Each number is 500 + 40 x the weight over its row's rms, rounded and kept within 0 to 999. Layers, rows and columns count from 0. Numbers have three digits each. The size before them is the row's rms in percent of the matrix's.

# layer 6 MLP gate, 1344x512, rms 0.145, rows 986-1028, columns 0-63
100:558487463492523523549464527485511482492452587585536467544456491549458580524547513502570529534469574504429514518466501461488532539522480552455509456544386450484493501527485515507529508480449516
102:448521409501450541554495542535446497503609504479555507505541471483545557508525481516518545587503551447483458471459472480518469531512470436480552488487562585519454556485450491553491449508413428
102:521498547507534519457474493559512474480537550457472578490504471528596524457461486522525429472522534496482520486489420520569535511453472566492459514430522500538454467462488500540462528444460467
098:474456483517559491551468476525542493506542545508474493542575487478514499452543476483592592507445519469507548549518455462504487474491513493477534501445500447549407499490427519494575485442478475
097:604458527450503522533445512510555459542449528539508491498513558533517565471508469521530433463492561495504495513457507532584456542531446465552563493524459493482475437536496439409520519461511506
094:451472480485426509513498601474568443475533559504517451516524460526491511565489464566563479519539552456419500505581499441461485540466518517493427477475458477465524524441457463496462514512504527
102:530503543518440492563470515379564558398483519542510518547539517480493465524508405489434466468516596476506529478554513453532495492503398461447480515515533494498519438458495494444537459436455489
094:500544517492510480472503528518522530440484486550514495515466544529499532525531539468500471524550440515439520451483513476525540516523472496438467556498506489462524520486472479467484476470460424
090:487521414440439483473472589509538498442529455521473577457501470513506467471542534499464505459469514501552529497473485498496517519432495491506574531496519529556504503500512511501494464512565460
091:553447461457458548503511469522492504452478438443367509523492544515488508478547461509504528572512444525467496461510469457606520453537508455542522477520504540454432519498439470566510598535494487
114:518490410501529473567470456484497558496539549506482531503499489511509476569489479415448474508534528523474469518510465442501422463491532548481504512409380515412525523395565476568513421492506549
099:535484478505522470546519444428528504579557546505595519529535515518454518474515431473523468519492527459512520506487386516485483460508457448559497515489466557421531453481592566393500504455512493
104:462487493500510443516538440500561508520461482473434515504487455480489564505517576537465472455481454507498552534418485483505534512503490469460517458570463449504451534488513460489498499530461486
107:580451496509489506503453520546493558473501530534497509489508535549589524517478486485463515504601518525447446515525435495450499546508461539509500503603511505575402556516417537563539420536488387
108:540476521487506475511434475553552455484533484602472582486510544521542548543464515554475434419494484532481531493479429410473516572520497523507420522508503516468516547468523507486499483506486467
097:473526538504472467533523509485528535506487469494475525522497551463495452472456457462487413391547460540499520453484467546520521529454499569486537532533481420542486544461510476454611526491500512
095:541551496506491598562447489511539490535570501536477417494517518460477540520450536564408550510510517586492459549540439433441480548545533559447516507445460494474477475560451502507525511475501467
114:544541514485583528425459468453552505495519515532508559502452465522467471513580534532550448525514468455519535532498565490472561537461496463525487523513487544545479465415533533495468460449486585
107:496494555480514495486479455419493534524509453567437518504529485488485490518573516509572570544515533493576537522444512469506477468455461439539466463489449446422453438517449526467484534604443511
107:532520561527456515513509470401532519506489462576547534464390466482494542477504412485462475517568481554572506502499466449402458507455465525486487453509498534454477494563537489558458436505503533
094:458550539500587503531438479532527462456555546422474430539502481507518465588516551478491390507510461494490429451502507484475509623474476477572525488452471469468505448509442537509486412550436510
098:492451476571474516553511546392520553532537415525531463482516536448476540530499516472551495476511500533559530454577499400521546393491543472540485493525495484470538498554508502439490472581534508
095:470488461505514579569535476459579501463478446513525533500529577528515537479599465424500420562509476514456473488458521422436531498450454524512495516508469526532524507495477550507561454498514554
114:532560468477517433495603498514460514464496556494569460425486361539573493512490535451472529485527487495449566460531512422504555468472506498488471479521476540488546497502538473470462491544535470
101:465489484571523570480587394507508588549455501491517434576496491460559524470518473543483525526538427491509474433500460561501456431524482438473467433500467551454496487462500563545536590491473520
094:513531531556560465516483483442515518534545524579601505508519477430491505498548510524552505543509485489573511526574490489511516546435515566506469484485515462527483512477517473519487554510495468
096:549493564497571480446485453487474446433543578548549453499456516530475446543472545436479536505499492508565459522503542524481599478431492511460507527494506457493490441405493491437486502538496576
097:502483570508493514447456535570515488483415506564463485540520469487511470502502481509415477493442521512494487449503489475547469517447411462541573500442445463424566564476535507494503517573494526
103:572558512494501509504461506502442522460460520521443520494475490607435476449536493548468516494494512528543452534547561458456478538557491489545546470475437465440458503471500514450554477484584508
103:552474492497531562531477452546513462433434463496479562501436502507527506497473524451398440469513508474463435459521438541484499549556519494533556490521376496454452524508510506477469407583549530
109:505491489518486473519590436559493530539486484485472483511514413491515518550496488469503512460497547505528496536503436543406490516430544454503465523517496532493475533506502560481461483529443555
097:485496517518527545532522552460469540500494495525563511405445516470441495571471498475530545523521564540545545481539460482479503477471597475485554553518495500478558566489572493546568492450536501
097:531433485525464496507499450461481562604496500567503494493435480515465506512564586518463433482536536502531493461494472560530510456513506571436526556514507446458509468508550462506523554527454531
101:525497536473481494559472501505538472518472518369494491472503494501562490470466527490471462483505479516472505499470535479480573468487491452508524474518491484572387477454514494615488481504538520
098:418479544515485509474529475531542513518468531440482514447446526423509527510439530453470518518505453490430528523574463501511537567521510484523464517502557518557540521506468603469496509454589488
093:549508536506450477504530493541491515528516579525512523516531448504465519514404488483563521456475433534495444485575535545490474473541528495513473531440533471530505462480433477548515462468440566
100:552574438526496516558408469474524435469455516503532448543496600541529509464478551561497529499512438500603584525571607550541528494488578476529522537487529502554483472410451505489432465397539524
106:508448528469487432542496516437493480515467531490536504546455501485492481445503429502473455560489461550545583534524470477460536605417522482510420436456497515498539504527460527509528471500564570
089:503500437531499442534455566502544470488515478532453502553553509546505448541484521531529408516483483547554469529461562553533513462436492577466463450541429494493373558581439501468498522507488490
103:544491545422508557484494496417491513502499453608512546464537501453486437496446502499429466539529500539523514515484483497546505583504504561548473435468564492502530492479500454528509498492452510
108:563472502505546458526495425516543437468543577524538474509516488454450496433487561525505510515512454494502461530528441579520485474529471475503501483513580524458537496544459465444484443504403429
082:570503508537451527506518480541501518485504475495445609520522512454476498510481519511566448522480456455527464460500587511521555519501544539462505472532517496542409542543504490527470530450552513
109:539458556462520479493561489552511525424417586511545536473500475544502517456561412474484515456542512591480450451531489495535526510518502454410519548450493507516560457529480458454537463494494505